Each number is 128 + 24 x the weight over its row's rms, rounded and kept within 0 to 255. Layers, rows and columns count from 0. The size above them is the row's rms in percent of the matrix's.

# layer 5 attention output (transposed), 160x160, rms 0.101, rows 131-152, columns 0-159
size [ 61  60  55  64  57  58  57  57  56  60  57  65  62  57  62  62  63  63  63  59  53  61]
[[181 122 145 110  70 141 111 150 127 128 117 116 131 100 159 123 129  98 115 129 149 156 111 132 147 122  87 152 135 170 140  79 107 109 125 149 144 132 123 120 143 155 132 189  86 120 153 150 153 108 122 119 195  85 125 111 112  98 135 107 125 101 103 124 115 144 116 189 188 135 165  94  94 142 160 115 137 137 117  89 141 135 124 106 130 119 131 145 139 112 164 148 162 157 152 127  92  99  95 129 114 121 140 138  82 143 110 119  68 125 166 151 149 129 148 111 104 120 126  92 144 131 113 129  85 109 133 180 128 133 164 122 127 115 101 110 164 144 135 114 117 120 105 146 137 107 132 110 105 124 164  99 130 139  94 116 106 117 158 125]
 [172 129 122 130 129  91 168 152  88 102 123  99 147 113 127 152 107 108 100 128 154 124  85 122 117 114 132 121 148 135 147 145 123 113 126  97 133 157 147 151 108 127 117 151  96 118 100 139 114 121 140 172 177 122 126 139 130 139 126 159 118 153 120  80 121 132 162 137 164 154 128  87 135 136 119 127 149  93 132 136 133 127 188 134 162 167 127 149 139 101 144 182 136 152 152  86 130  98 111 101 127 112 130 128  87 109 113 105  95 156 140 163 140 116  98  93 112 159 104 108 184 100 174 142  74 105 158 153 118 114 131 121 125  95  83 140 136 140 115 115 137 120 112 126 140 121 128 155  94 107 105 120  85 127  79 136 119 140 184 168]
 [113 101 167 148 146 107 110 111  75 102 135 121 171 173 116 126 107 144 134 150 134  89 128 175 139 121 136  94  70 181 110 102 133 115 127  82  97 128 132 127  97 154 130 146 143  92 128 131 167 135 124 142 102 135 142 138 106 120 112 127 124 154 114 128 143 143 152 101 122 109 168 131 112 128 167 139  97 155 123 100 123 144 149 102 122 141 141  78 102 171 140 117  63 151 127 134 119  89 141 154 176 150 104 122 193 124 170 107 106 121 152 118 110  98 160 117 126  86 139 103 123 114 123 124 143 100 144 138 138 153 123 121 139 125 148 126  86 178 168 133 117 132 168 130  98 155  94 149 139 104 143 143 128 124 161 116 115 105 132 121]
 [106 158 104 133 105 153 140 117 149 145  95 134 119 107 112 112  90 155 175 148 155 111 126 136 105 122 118 137 137 124 130 154  91  99 141  99 106 134 153 138 124 152  97  82 144 109 143 146 120 122 208 161 121 113 156 188 147 165 106 155 135  98 165 123  92 130 177 122 121 160 129 131 114 115 143 124  87 137 132  86 127 106  76 113 113 162 143 154 107 159  94 106 123 101  72 140 119 108 151  89 147 119 158 123 106  93 154 118 126 123 148 114 138 111 148 166 120 117 107 171 137 131 119 111 109 138 142  99 124 128 153 123  97  79  92 103 142 163 145 133 166 126 100 129  95 144 161 132 145 147 112 170 128 143 128 125 138 151 111 135]
 [158 144 139 119 139 141  64 124 123 134 127 117  99 124 122 142  83 116 218 106 115 120 157 102 106 106 136 143  97 148 134 121 102 130 171 139 121 120 132 133 119 156 148 121 138 147 102 116 112 119 133 137 161 141 139 191 131 130  79 156 155 127 166 114 100 178 122 132 133 137 149  88 115 153 145 146 112 128 114 127 117 135  86  98 122 160 156 138 125 134  72  88 147 127 133 137 108 152 114 136 134  91 114 119 148 103 165 149 131  98 110 147 142 130 127 109 116 139 107 131 118 143 111 142 140 114  76 120 131 132 141 166 101  94 164  96 130 127 152 110 148 113  87 199 122 119 117 132 164 109 153 172 137  77 108 129  99 141 126 150]
 [131 120 108  95  87 119 153 124 123 138 136 126  92 170 109 102 109 152 104 132 114 145 171 127 124 117 132 144 110 184 118  88 150 129 124  95  98 167 174 135  95  76 122 123 134  91 136  97 154 130  85 132 101 121 129 114 111 105 112 157 119 131 129 137 133 169 113 168 159 124 163 105  96  91 169 116 157 124 107 111 115 110 171 123 149  75 134 114 127 131 134 108 149 126 170 109 125 106 110 203 115 150 120 153 164 132 148 120 129 136 126 159 132  86 128 112  97  92 111 168 111 120 118 110 142 107 136 147 119 140 120 122 146 150 109 142 122 126 119 130 128 109 133 120 113 126 118 133 130  84 184 155 196 172 156 127 144 113 144 112]
 [155  96 110 134 144 118 172 144 166 137 133 139 114 113 131 167 139 108 113 116 105 106 151  99 130 110 139 175 140 116 107 135 179 193 124  94 176  91 126 124 162 128 154 128 133 172 127 140  93 141 133 119  89 134 130 102 110  83 130 164 121 100 113 121 105 107 143 150 159 122 108 119 132 122 119 123 154  68  81 136 164 111  89  91 145  78 139 126  99  79 167  95 164 145 131 142 124 140 119 123  91 145  76 129 113 137 144 127 158 121 123 156 104 132 106 124 114 127 142 166 147 134 121 116 141 137 116  99 125 106 104 162 124 131  92 132 165 150 132 118 117 117 152 134 177 107 124 145 131 135 117 144 145 161  98 119 128 187 151 111]
 [146 139 108 172 113 126 125 102 141 146 108 139 139 102 155 127  99 142 113 114  91 133 110 132 134 132 135 121  76 137 104 109  93 104  84  78 160 122 130 131 110 109 146 136 115 173 178 110 113 128 156  97 114 134 128  89 147 123 174  76 140 132 107 106 127 111 133 147  99 176 139 158 101 108 126 132  94 154 123 128 144  81 105 202 130 117 113 113 135 132 147 130 137 109 128 135 152 143 147  71 105 135 139 169 162 134 136 116 114 112 188 104 169 120 145 162 180 107 136 112 112  83 121 140 128 169 149 133 140 118 140 119 159 130 170 120 150 108 115 139 102 130 139 118 112 147 142  96 120  85 129  85 138 152 125 148 151 140 128 155]
 [119 150 125 103 123 122 133 155 177 148 130 120  88 115 103 138 126 138 166 115 142 119 133 123 101 128 163 123 131  95 143 163  62 116 173 170  91 118 162 122 167 145 117 113 122  95 127 120 115 143 132  87 151 142 126  88 115 143  86 167 130 132 131 185 155 118 123 119 140 165 110 152 162 156 119 128  81 134 139 116 135 160 131 124  89 146 105 118 133 149 112 100 139 122 126 161 154 132 142 133  93 118 153 106 129 115 158 158 131 120  81  80 119 123 105  82 114 102 133 179 121 106 117 161 138 118 130 143 125 135 138 176 110  84 177 140 136  95 115 105 131 133 104 149 101 143 112 150 129 155 121 182 109 100 173 108 111 139 110 143]
 [113 147  73 118  97  97 107 117 121 118  95 152 107 120  87 103  98 143  77 163 142 135 121 107 132 134 141  59 117 136 172 125 127 146  94 148 118 165 115 128 131 129 110 114 143 125 137 141 174 107 177 113 110 146 153 130 121 130 100 133 135 162 100 153 139  90 143 122 123 113 129 132 173 124 129 136 123 159 119 147 196 141 125 170 128 122 136 131 129 183 123 112 112 144 126 123 142 110 103 161 151 113 133 168 145 119 123 140 160 150 121 134 114 102 138 123 124 130 115 114 130 130 151 155  91 108 112 137 123 132  98 104 120 168 151 133  94 117 189  85 126 141 113 137 137  70 120 181 122 149 110 138 118  82 171 145 170  93 105 143]
 [106 143 119 108  89 105 128 134 156 127 150 158 153  88 154 145 138 132 104 153 120 131 132 154 147 128 112 190 128 115 123 102  93 157 114 144 127  91 158 129 130  92 123 155  94 114 158  96 111 125 146 148 140 173 133  70 126  87 151 112  97 121  76 184 147 141 116 143 113 160 130 101 143 146 160 133 161 132 122 115 101 140 124 112 134 125 110 134  91 153 129  92 120 123 156 162 135 144 164  96 145 141 135 159  91 141 128 126 119 116 168 156 105 151  87 173 114 114 144 144 127 130 130 126  75 139 134 139 112 122 115  81 122 155  86  81 114 129 142 156  72 104 127 174  85 146 110 130 141 125 152 145 121 147 132  99 117 118 144  98]
 [154 102 155 142 141 107 117 148 138 166 142 140 153 114 142 102 125 124 158  91 111 160 166 141 118 121 106 140  83 120  95 136 124 139 154 108 131  96 147 115 109 135 147 199  96 125 161 150 135 123  85 128 151  77 121  83 110 139 132 147 121 174  93 118 137 164  93 123 154  85 144 142 114 141 145 102  83 154 127  91 132 108 126 119 142 160 100 141 138 113 152 110 162 136 137 173 119 125 139 148 112 125 121 104 129 132 121  88  97  85 172 121 146 113 163  77 134 106 130 125 100 135 135 132 149 112 103 118 111 179 103 125 144 132 147 117 168 146 100 155 159 118 158 147  99 135  96  92 153 130 112 108 122 165 104 120  91 134 158 160]
 [136 147 133 126 110 137  98 154 130 156 118 129 147 156 119 138 104 158 140 188 160 118  76 120 140 135 116 160 132  86 135 149 119 120 108 150 132 158 112 160 149 158 119 140 128 106  77 127 145 136 163 130 129 105 128 112 112 129 171 146 131 113 113 104 134 168 115 129 133 152  43 140 132 123 152 105 176 117 146 122  77  91 132  93 134 126 127 104 154 123 151 169 135 107 142  98 113 112 124 109 131 156 147 100  91  99 110 118 104 143 132  88 116 152 109 149 156 130 130 126 127 128 124 113 132 128 136  92 169 161 140 123 145  93  82  74 172 127 134  72 168 162 144 118 162 145 128  88 165 160 111 122 101 104 129 125 122 123 104 129]
 [174  99 159 110 121 143 152 129 115  89 149 133 139 123 168 141 115 158 152 124  84 139  94 153 156 112 145 158 133 130 119 110  98 115  68 141 124 125 109 109  78  98  67 196 133 173 169 131 143 153  90 152 169 120 121 100 124 115 160 106 119 127  73 172 123 111 170 130 146 146 110 121 122 129  93 118 140 107 108  93 135 100 128 165 137 165 107 142 119 131 149 147  97 157 129  97 139 126 148 127 123 147 106 113 112 135 118 104 117  99 138 108 118 168 115 132 116 125 124 146 144 126 133 131  97 190 123 144 151 129 115 127 125 171  85 135 142 129 122 141 109 111 113 179 114 133 125 124 121 106 175 124 149 151  84 121 115 147 127 113]
 [155 104 160 124 155 108 174 115 140  94 129 166 121 148 116 130 125 111  84 156  94 116  75 128 142 133 120 137 116 155 147 115 148 155 119 127 112 111 142 131  81 127  83 138  91 113 145 145 154 142  92 133 193 104 146 124 123 131 120 154 105 144  97 152 128 116 112 132 117 134 149 130  90 106 131 121 157 121 129 139 120 142 157 126 152  95  99 100  97 120 133 159 166 146 159  81 154 158 129 104 120 145 105 167  75 118 111  84 157  96 110 118 144 135 197 146 126  87 153 124 108 116 150  91 107 143 155 106 124 124 153 109 165 157  51 130 143 134 141 154 116 139 125 109 119 126 140 118 105 112 162 151 118 152 134 123 119 144 150 147]
 [137 107 132  91 117 137 147 144 122  88 151 123 148 114 181 150 112 122 142 143  88 126 113 178 192 127 133 132 129 129 143 109 140 169  89 125  96 122  99 122 119 105  95 193 118 143 122 127 159 153 123 166 168 124 118 133 110 101 183 141 111  93  88 162 131 132 136 144 154 165 147 103 120 136 147 139 115 103  66 113 149 123 126 136 154 104 144 111 102  76 159 123 137 164 140 124 129 103 138 129 135 152 108 129  84 157 127 102 124 134 136 112 135 149 124 112  92 166 118 151 146 131 155 145 100 122 151  95 135 124 114 161 157 108  63 117 111 122 162 132 113 161 141 121 114  88 109 136 125  89 153 125 124 141 106 101  90 151 136 124]
 [108 144 116 145 114 135 128 109 113 118 119  85 108 150 141 147 112 159 145 195 171 137 126 114 130 147 127 156 144 107 103 150 163 165 113 132 127 109 125 141 161 168 110 115 165 122  84 144 120 100 132 121  88 125 148 153 135  97 117 147 149 128 189  78  82 151 141 128 128 148  89 128 126 123 156 139 121 152  97 143 119  81 110 114 111  59 140 116 138 107 100 139 138 111 111 131  79 142  93 103 121 122 121  67 118 137 135 132 133 152 151 104 128 156 122 128 142 134 148 138 127 152 100 140 168 128 131 118 164 148 139 137 108  90 192 104 166 102 157  83 152 159 122  98 149 149 138 118 155 155  97 118 140  97 124 130 144 130 120 134]
 [145 170 119 128 118 153 162 105 164 160 102 114 127 109 140 158  91 137 150 132 168 146 112  80 123 146 124 119  97 122 115 131 119 182 134 139 140 131 116 130 126 155 117 119 150 134 118 121 126 176 169 146 146 119 127  76 132 124 141  53 113 165 170  87 119 128 142 123 104 135 110 133 123 145  78 158 107 132 106 123 129 135 187 146 134 139 102 111 151 113 124 153  99 116 108 156 117 141 138 115  78 118 136 122 170 116 167 131  91 110 134  70 115 132 132  98  99 157 168 128 106 103 103 120 129 130 109 114 151 109 131 170 155 117 194 149 134 147 158 127 175 125 133 101 113 132 122 125 101 138 154 125  98 107  94 116 103 145 111 145]
 [121 105 150 150 132 126 183  97  98  89 168 109 173 176 140 145 126 139 144 115 144 122  98 151 168 144 114 109 110 136 136 115 153 114  91  88 123 116 121 152 133 112 169 152 153 144  92 100 137 152  89 136 111  80 144 145 139 105 137 165 152 123 122  99 101  84 159 161 125 152 102 103 116  97 129 128 147 114 111 106 147 102 175 156 103 100 144 108 114 145 126 134 143 166 106 129 118 102 128 124 109  96  88 146 138 145  96 119 108 150 127 207  97 167  83 136 120 102 126 130 131 138 147 143 141 117 148 140 129 124 100  92 115 141 130 126 164 150 132 113 142 108 140  93 151 131 116 160 150 134 152  66 134 158 132 114 148 147 139 105]
 [ 89 103 110 127 113 114 147 145 148 152 147 180 100 161 101 122  95 144 135 136 109 110  99 118 120 142 143 136 107 142  92 113 120 125 137  88 105 153  98 135 101 139 102 134 152 123 183 123  85 158 163 137  96 128 125 122 132 175 120 149 149 133 151 175  83 112 144 103 120 121 155 180 110 122 114 152 113 156  99 114 163 134 133 112 117 114 110 144 117 136 128 135 108  86 130 131  98 138  94  75 150 115 144 101 152 126 132 129 133 122 120 124 134 144 112 160 102 102 152 128 150 133 156 116  78 124 127 102 147 110  90 120 143 150 140 128  99 173 177 129  87 199 126  98 106 116 140 156 101 169  94 130 183 128 154 130 144 109 136 108]
 [103 113  98 124  74 110 135 129 152 110 118  61  94 123 125 153 117 136 124 113 163 138 164 100 107 117 131 131 123  73 112 127 142 184 105 167 137  99 105 123 141 177 142 148 130 133 124 123 117 142 176 128 126 123 174 116 108 138  98  82 119 125 134 149 110 124  87 115 149 131 130 102 122 107 132  90 154 148 109 139 153 133  85 153 126  84 157 181 137 126 163 193 128 139 127 151 138 171 129 102 128 159 143 142 143 130 147 130 157 100 117 101 128 142 126 160 115  90 110 144 147 111 121 135  85 139 132  89 132  96 125 158 129 135 203 116 147 102 120 107 128 131 110  97 101 116 147 152 160 128 119 134 110 143 109 126 144 165 126 152]
 [140 135 104 132 120 111 118 126  95 105 135 101 138 136 172 122 112 117 115 114 129 162 140 113 137 146 139 123 128 102 153 108 129 105 138 131 167 138 103 145 138 116 131 112 163 131 119 143 162 161 184 162 125 121 120 143  85  85  95 109 161 167 101 110 146 102 140 140 135 124  86  99 137 130 150 129 151 119 148 113 119  61 147 144 128 136 142 157 163 120 140 163 115 116 105 159 105 119 126 176 158  85 110  74  92 159 120 121 140 141 130  90  81 102 125 122 119 163 116 135 132 158 169 139 144 130 112 136 159 119 101 190 116  93 188 145 115 142 111 113 169 144  99 100 139 116 108 136 146 108 140 104 140 113 131 191  90 127 113 111]]
# layer 5 attention value, 160x160, rms 0.0434, rows 132-152, columns 0-159
size [ 67  64  75  71  69  69  68  68  71  68  76  71  67  72  73  73  73  73  73  65  72]
[[ 97 135 149 109 117 119 128 149 129 112 148 126 137 111 113 135 102  91  91 115 116 138 155  86 161  78 110  83 144 115 135 127 171 107 136 121 158 128 147 124  83 124 146 113  90 109 144 124 194 121 107 129 162 128 146 137 112 137  90 149 158 149 131  78 101 105 136 160 112 122 135 126 163 144 122 120 131 128 110 112 131 143 120 111 130  91 112 131 130 128  92 160 118 133 154 128 130 114 151 107 113 135  98 122 127 155 178 131 113 123 130 158 134 179 131 146 126 155 136 107  81 149 141 139  86 116 114 104  94 119 149 159 155  73 133 129 210  95 179 111 147 129 132 131 130  99 133 163 145 134 108 100 109  82 100 163 164 136 134 159]
 [147 140 174 146 112 145 144 136 129 142 128 113 144 135 128 141 110 129 122 144 103 106 142 190 131  73 154 104 137 127 158 143 109 178 134 158 137 107 146 159 123 154 134 162 120 106 137 154  98 141 106 153 114 102  77 128 108 177 119 146 169 112 147 104 107 129 116  50 151 149 160 154 119 110 137 106 131 147 159 119 157 101 105 151  94 134  91  90 131 117 145 157 109 188 129 101  84 164 116 137 143 185 140 100 151 115 152 101 135 141 129  85 104 154  92 124 113  80 147 106 125 130 115 155 137 139 129 122 130 135  84 131 143 149 185 108 126 139 133 114 135 104 135 117 146 152 121 139 113  98 149 141 125 123 117 152  96 133 140 114]
 [117 147 102 109  97 136 121  88 137 103  96 151 120 116 128 111 151 133 116  77 141 155 110 148 150 133 145 115 136 100 163 197  88 124 130 121  99 123 173  95 134 131 134 124 170 143 135 136 140 126 110 123 157 105 133  92 155 142 102 153 107 129  94 169 112 114 167 130 141 135 155 148 122 138 149 104 117 121 145 159 127 131 101 163 131 104 121 129  81 128 113 119 132 140 165 134 122 124 128  87 153  99 136 120 118 118 137 123 114 127 131 144 166  96  94 110  87 133 111  88 142 112 120 104 174 140 161 154 102 102 166 104 105 107 166 106 118 165 162 109 154 125  76  97 166 122 154 136 157 155 111 155 130 170 164  87 151 112 177 112]
 [152 144 122 130 141 104 118 120 119 114 113 116 143 135  96 114 119  94 138 119 156 155 124 195 106 122 146 142 174 134 126 103 148 104 134 136  62 136 136 146 111 170 114 159 167 186 104 173 137 138  93 139 163 135 121 118 128 147 150 138 111 136 145 117 100  96 132 114 152 127 181  67 137 136 149 110 135  79 117 123 108 161 141 129 163 114  82 138 145 112 127 103 139 135 136 118 114 108  77 115 162 104 122 121 167 124 129 119  90 154 113 186 132 112 145 117 143 152 124 108 129 105  84  89 118 116 106 131  94 114 132 152  93 143 164  94 139 132 148 109 111 138  91 162 139 124  97 105 145 117 168 180 138 131 137 127 125 140 149 104]
 [110 108 114 127 112 107 151 145 122 132  96 159  91 145 119 124 119 111 135 147 143 178 135 183 105 164 148 115 134 123 148 141 114 136 158 119 139 153  84 164 105  92 136  84 133 107 116 134 134 125 132 149  88 167 140 124  88 143 100 134 165 137 154 110 105 106 133 101 154  95 135  64 101 102 123 157 100 121 121 164 179 107 134 135 151 118 125 126 182 120 143 130 151 162 152 123  84 147 116 156 155 102 165 146 137 113 149 117 144 161 145 113 138 172 105 106  96 145 110 141 149  98 142 155 130 147 121 134 133 102 114 135 111 145 113 123 107 154  85 125 170  95 132 120 145  76 135 117 111 106 165 122 185 157 117 141 137 157  94 152]
 [106  70 154  86 122  91 160 124 152 108 117 159 118 142 112 159 172 104 126  92 107 111 153 140  76 167 125 165 131  84  88 116 138 122 141  97 189 120 151 112 116 164 111 139  92 168 157 137 114 154 121 131 108 154 145 143 125 110 142 135 130 104 143 150 133 151 160  91 132  75  73 128 106 135 155 133 164 116 102 141 112 138 123 113 125 112 149 145 123 128 145  97 126 115 129 155 112 135 135 119  53 153 124 149 142 152 166 116 161 114 122 170 111 119 122 116 101 126  98 164 107 131 139 104 168 153 116 134 133 140 118 140 116 117  78 125 127 142 140 136  77 160 113 162 117 120 117 109 159 141 118 104 131 123 104 152 108 146 103 126]
 [104 124  75 121 134  81 120 130 144 150 117  94 195 118  92 130 117 160 152  90 105 126 115 125 149 106 144 116  87 141 117 119 133 113 140 128 139 155 150  95 121 103 127 137  88 145 101 116 175  96  84 109 114 131 112 123 153 124 131  84  98 100  86 148 146 131 119 111 125 130 119 139  98 106 150 181 106 145 133 112 113  85 120 144 137 174  97 105 154 147 143 103 102 131 128 134 148 119 135 110 130 150 140 124 181  91 140 165 125 134 124 106 180 100 126 152 127 117 178 128 129 163 122 171 188 143 113  75 132 152 132 128 164 147 112 130 169 129 103 129 124 125 166 136 103 150 133 146 131 119 107 101 172 150 113 113 140 120 106 133]
 [151 128 135 103 100 186 127 102 160 123 140 134  91  87 101 146 133 118 118 134 138 111 121 155 144 164 135 110 183 128 145 126  99 128 150 179 145  96 132 106 147 122  96 130 150 159 129 142 157 125  91 124 128 138 125  93 128 133 141 108 104 104 126 146 135  60 104 157 149 156 148 136 155 148  91 145 136 166 142 119 111 125 109 102 140 146 155 122 135 135 138 115  96  91 146 136 137 166 140 114 112 137 116 120 103 114 125 127 109 108 111 112  63 106 127 136 118 132 107 149 111 147 137 127 110 110 146 189  77 148 154 120 128 120 116 122 147 108 120 107 151 171  77 160 173  97 104 138 119 117 136 161 174 166 103 118  60 143 117 146]
 [120 177 130 122 115 167 107  86 167 159 141  94 132 116 136 126 123 144 152 124 126 161 122 107 129  96 128 110 129 142 123 140 114 143 128 140 155 130 100 175 139 175 126 110 131  87 128 119 167 128 164 151 142 119 177 158 116 167 127 109  96 117 142 132 130 149 105 133 109 164  75 122 169 121 145 108 138 151 116 125 150 121 141 149  92 109  94 136 193 132 107 135 144 131 142 162 151 122 140  98 135 113 180 138 109  96 129 107 138 109 131 103  90 166 126 122 118 141 131 158  91  83 171  79 138 122 114 140 144 111 129 129  96 139 159 159 104 126 151  87  86 116  94 147 140 113 154 127 164 115 142 108 102 157 119 172  79 121 147 116]
 [142 135 113  84 116 120 125 157 151 126 132 109 119 111 143 108 179 152  89 117 156 141 133 119 118 133 138 149 105 146 130 144 152 167  99 149 159 101 143 108 180 101 118 104 153 101  87 151 146 147 126 139 106 157 116  94 149 109 105 150 164 107 112 189 156 111 150 110 109 144 105 133 128 141 107 151 176 128 124  99 112 107 120  84 121 136 143 134 117 157 137 127  77  94  72 136 125 135 124 152 134 134 141 125 119 141 144 140 114 152 151 164  82 120 121 106 145  94  97 133 111 108  84 131  84  82  91 120 162 100  99 105  99 131 124  92 118 128 130 122 139 107 125 193 104 153 104 152 144 152 143 146 132 165 140 126 161 151 150 164]
 [143 100 127 152 141  87 103 129  77 141 100  99 171 147 165 168 132 174 148 110 163 113 159 144  81 102 117  90 113 125 101 139 132 129  70 126 152 113 130 102 126 165 122 135 145 146 148 117 135 125 134 127 113 137 144  98 112 167 120 123 135 143 122  67 143 101 106 127 148 136 154 152 118 136  94  95 132 122 134 126 113 127 108 143 124 116 151 132 143 139 167 129 115 141 142 151 119 127 121 108 125 153 137  97 179 163 120 136  95 171 111 157 131 133 134 111 147 105 128 105 168 134 137 144 132 120 140 123  90 177  79 106 179 111 122 152 146  72 136 166 176 144 144 163  88 116 118 118 106 133 132 127 169 152 142 121 140 115 120 187]
 [147 120 100 119  87  85 121 126  87 152 139 142 115 136 101 113 118 141 110 157 102 146 136 100 147 134 174  86 132 126 141 128 150 155 110  97 133 142 176 125 143 138 128 155 108 115 150 105  89 127 190 115 119 131 136 145 144 167  77 154 151 127 121 118 181 112 135 156 148 120 108 146 139 135 158 130 166 137 154 123 126 141 142 128 141  87 128 106 153 142 140 137 146 124 139 116 123 120 139 120 146 162 145 144  99 123  54 134 133 117 131 105 135 117 123 144 120 149 106  84 106 146  60 149 134 107 162 113  75 146 173 114 123 126  97  92 178  99 113 120 117 133 132 135 180 140 115 140 118 175 120 172 117 132 164 152 104 113 127  87]
 [121 103 118 151 138 120 120 187 145 128 153 147 125 112 145 110 105  79 121 142 124 103 151 111 144 112  93 145 160 131 137 120 130 144  96 110 108 109 126 126 132  77 125 122 113 171 144 125 127  96 143 124 108 177  85 126 139 136 112 109 117  98 113 109 128 107 131 117 104 134  90 161 107 126  77 151 119 148  95 140 112 107 176 136  83 121 151 129  98 143  76 137 143 115 149 107 110 158 122 135  93  99 122  88 165 130 146 171 121 148 150 140 150 145 125 142 144 112 145 160 133 130 112 158 154 128 124 109 143 126 139 190 138 142 118 106 130 110 117 113 119 178 101 182  81 175 106 107 140 140 111 185 143 103 110 129  88  87 141 165]
 [ 98 146 151 150 119 105 124 121 125 115 135 171 121 140 123 120 143 141  97 142 139 141 115  83 166 141  90 128 115 124 162 110 141 137 153  98 105 129 122 128  91 145 112 129 118 109 130 170 103 156 138 165 128  90 136 147 125 137 126  95 132  91 136 151  99 105 135 131 124 142 151  99 104  94 114 116 137 131 140 175 142 143 139  90 101 117 142  95 139 178 103 177 146 102  90 104 167 179 103 102 122 118 127 118 140 147 136 109 116 143  91 129 139 134 130 114 123 132 121 171 129 175 108 104 175 155  97  79 109 134 126 181 160 112 123 146 124 146 132 148  94 141 168  91 130 137 137 107 128 144  75 107 116  83 114 139 134 143  59 169]
 [113 128  88 134 138 103 158 137 128 161 135 158 143 121 154 129 117 110 116 132  97 118 153 112 108 121 161 132 136 134 120 112 164 174 171 115 125 123 131 119 146 144 145 128 128 114  99 118 102 108 162 128  63 147 117 142  91 106 137 157  68 133 135 142 124 142 133 149 145 142 153 155 172 137 104  79 110 144 100 144 122 167 160 141 116 129 178 112  78 126  78 170 109 128 134 156 136 171 110 129 114 169  98 109 130 169 133 120 135 144 116 174 157 180 121 100 145 168 126 137 120 160 127 102 167 114 120 104 154 107  97 132 118 163  95  71 132 133 131  98 120 164 115 129  98 148  99 129 147 106 144 127 112 111 107 127  98 146 121 163]
 [ 71 146 126 147 136  48 132 104  92 124 117 125  86 121 113 117 152 145 119 176 155 130  70 147 110 107 157 160 151 119 120 141 134 187 122  96 123 121 118 133 143 126 123 114 150 152 153 145 107 144 123 111 120 125 139 147  90  97 152 170 116 143  97  91 127 124 129 130 169  96 117 125 108 134 182 125 120 146 126 113 175 115  98 129 155  82 117  73 124 122 160  95 135 103  90 142 107 125 119 126 127 129 160 129  84 106  93 142 127 113 146 136 135 152  87 125 105 140 123 153 152 154 143 129 154 123 157 150 122 133 168  90 102 155 118 145 170 126 110 112  96 124 114 129 140 141 115  93 128 108 126 119 171  99 132 137 148 111 126  82]
 [110 140 111  99 125 124 103 109 138 147 114 127  87  93 120 170 101 136 119 114 132  95 114 143 154 131 127 115 109 134 112 136 160 128 159 151 138 104 122 103 150 145 122 150 132 162 139  83 120 103 108 154 121  85 120  99 148 132 162 122 138 123 138 108 141 114 104 114 142 145 133 149  79 110 134 158 141 120 127 108 102 131 153 168 192 129 114  99 102 111 116 149 104 118  99 165 112 129  89 116  53 124 149 185 131 166 177 160 144 125 154 122 131 160 138  75 130 145 178 139 106 154 125 132 168 121 131 132 107  89  91 147 159 149 105 128 154 132 127 151 173 118  92 140 126 153 138 149 105 156 139 134 126  83 165 144  98 106 134 159]
 [ 82 116 129 156 110 110 141  88 142 143 157 101 162 132  95 137 124  90 131 160 136 101 135 125 174 117 114 158 104 145 150 153 145 153 128 123 134 100 120 155 169  99 152 149 109 110 144 122  84 146 130 140 119 135 147 130 153  87  92 161 183 170 134 144 111 138 157 123 121 150  68 100 111 104  92 110 134 129 106 126 149 160 147 158 106 133 133 146 112 132 161 127 141 175 123  91 106 125 137 120  96 125 107 144 105 112 162 158 130 124 131 142 171 114 129 118 124 103 145 186  92  92 143 140 123 153  86 126 119 125 125 148 125  79  62 170 122 125 106  98 120 121 120 110 153 121 146 139 152  93 130  98 154 143  86 150 109 113 106 125]
 [ 96 171 137 106 133  83 130 142  98 138 114 172 117  99 149 103 156 160 127 121 119 158  89 108  95 151 152  96 117 121 119  94 145 148 127 146 122 115 126 146  93 143 109 150 144 210 152 134 117 178 134 127 127 125  98 140 136 171 129 152 162 117 127 160 148  70  97 148  99 119 111 153 153 114 105 134 117 172 154 144 139  94 122 121  88 142  94 116 130 122 113 140 125 117 130 139 123 149  82 107 123 128 140 155 134 107 110 125 129  89 145 130 115 121 132 126 112 105 143 125 166 116 143 103 143 176 155 125 174 117 111  90 109 130 152 103  92 178 130 121 128 133  92 113 138  85 174 136  89 141 141 120  87 160 133 135 121  91 159 132]
 [103 142  99 110 116 121 125 125  79 111 140 123 127 167 113 140 121 131 107 114 161 160 190 149  96 171 101 164 129 117 128 142 124 177 149 103 109 142 100 105 148 137 163  98  89 183 120  66 101 101 115 155 158 126 142 114 134 151 124  96 155  99 116 169 115 127 109 101 108 132 116 100  95 131 124  78 113 143 133 111 146 156 102 138 152  94 120 122 124 140 141 130 110  89 128 164 119 143 107 130  99 144 157 118 139 100 134 112 164 103 111 138 128 113 141  88 122  93 110 174 112 184 176 137 142 128 138 122 119 125 149 155 143 114 102 114 152 142 134  97 100 134 109 170  91 123 129 127  84 102 125  98 128 171 153 108 126 108 137 117]
 [132 146 138  99 106  74 121 151 137 113 154 122 130 109 112 147  71  54 155  98 121 115 129 115 126 108 143 129 142 136 125 116 133 169  99 101 139 177 107 149 162 107 156 127 131 128 119  59 122 134 152 141 129 151 147 132  85 121  82 145 107 151 127 120 156 173 149 124 116 133 131 131 125 115 192 118 139 125  71 151 111  81 175 116 139 126 157 162 128  88 103 138  89 125 150 155 109 156 131  92 132 110 131  91 107 124  96 143 164 136 119 122 147  99 124 150 146 141  99 132 132 150 122 136 146 120 115 141 117 103 105 132 129 129 139 144 145 147 141 148 150  71 130 168 119 136 107 109 116 150 112 140 107 109  92 136  66 128 143 107]]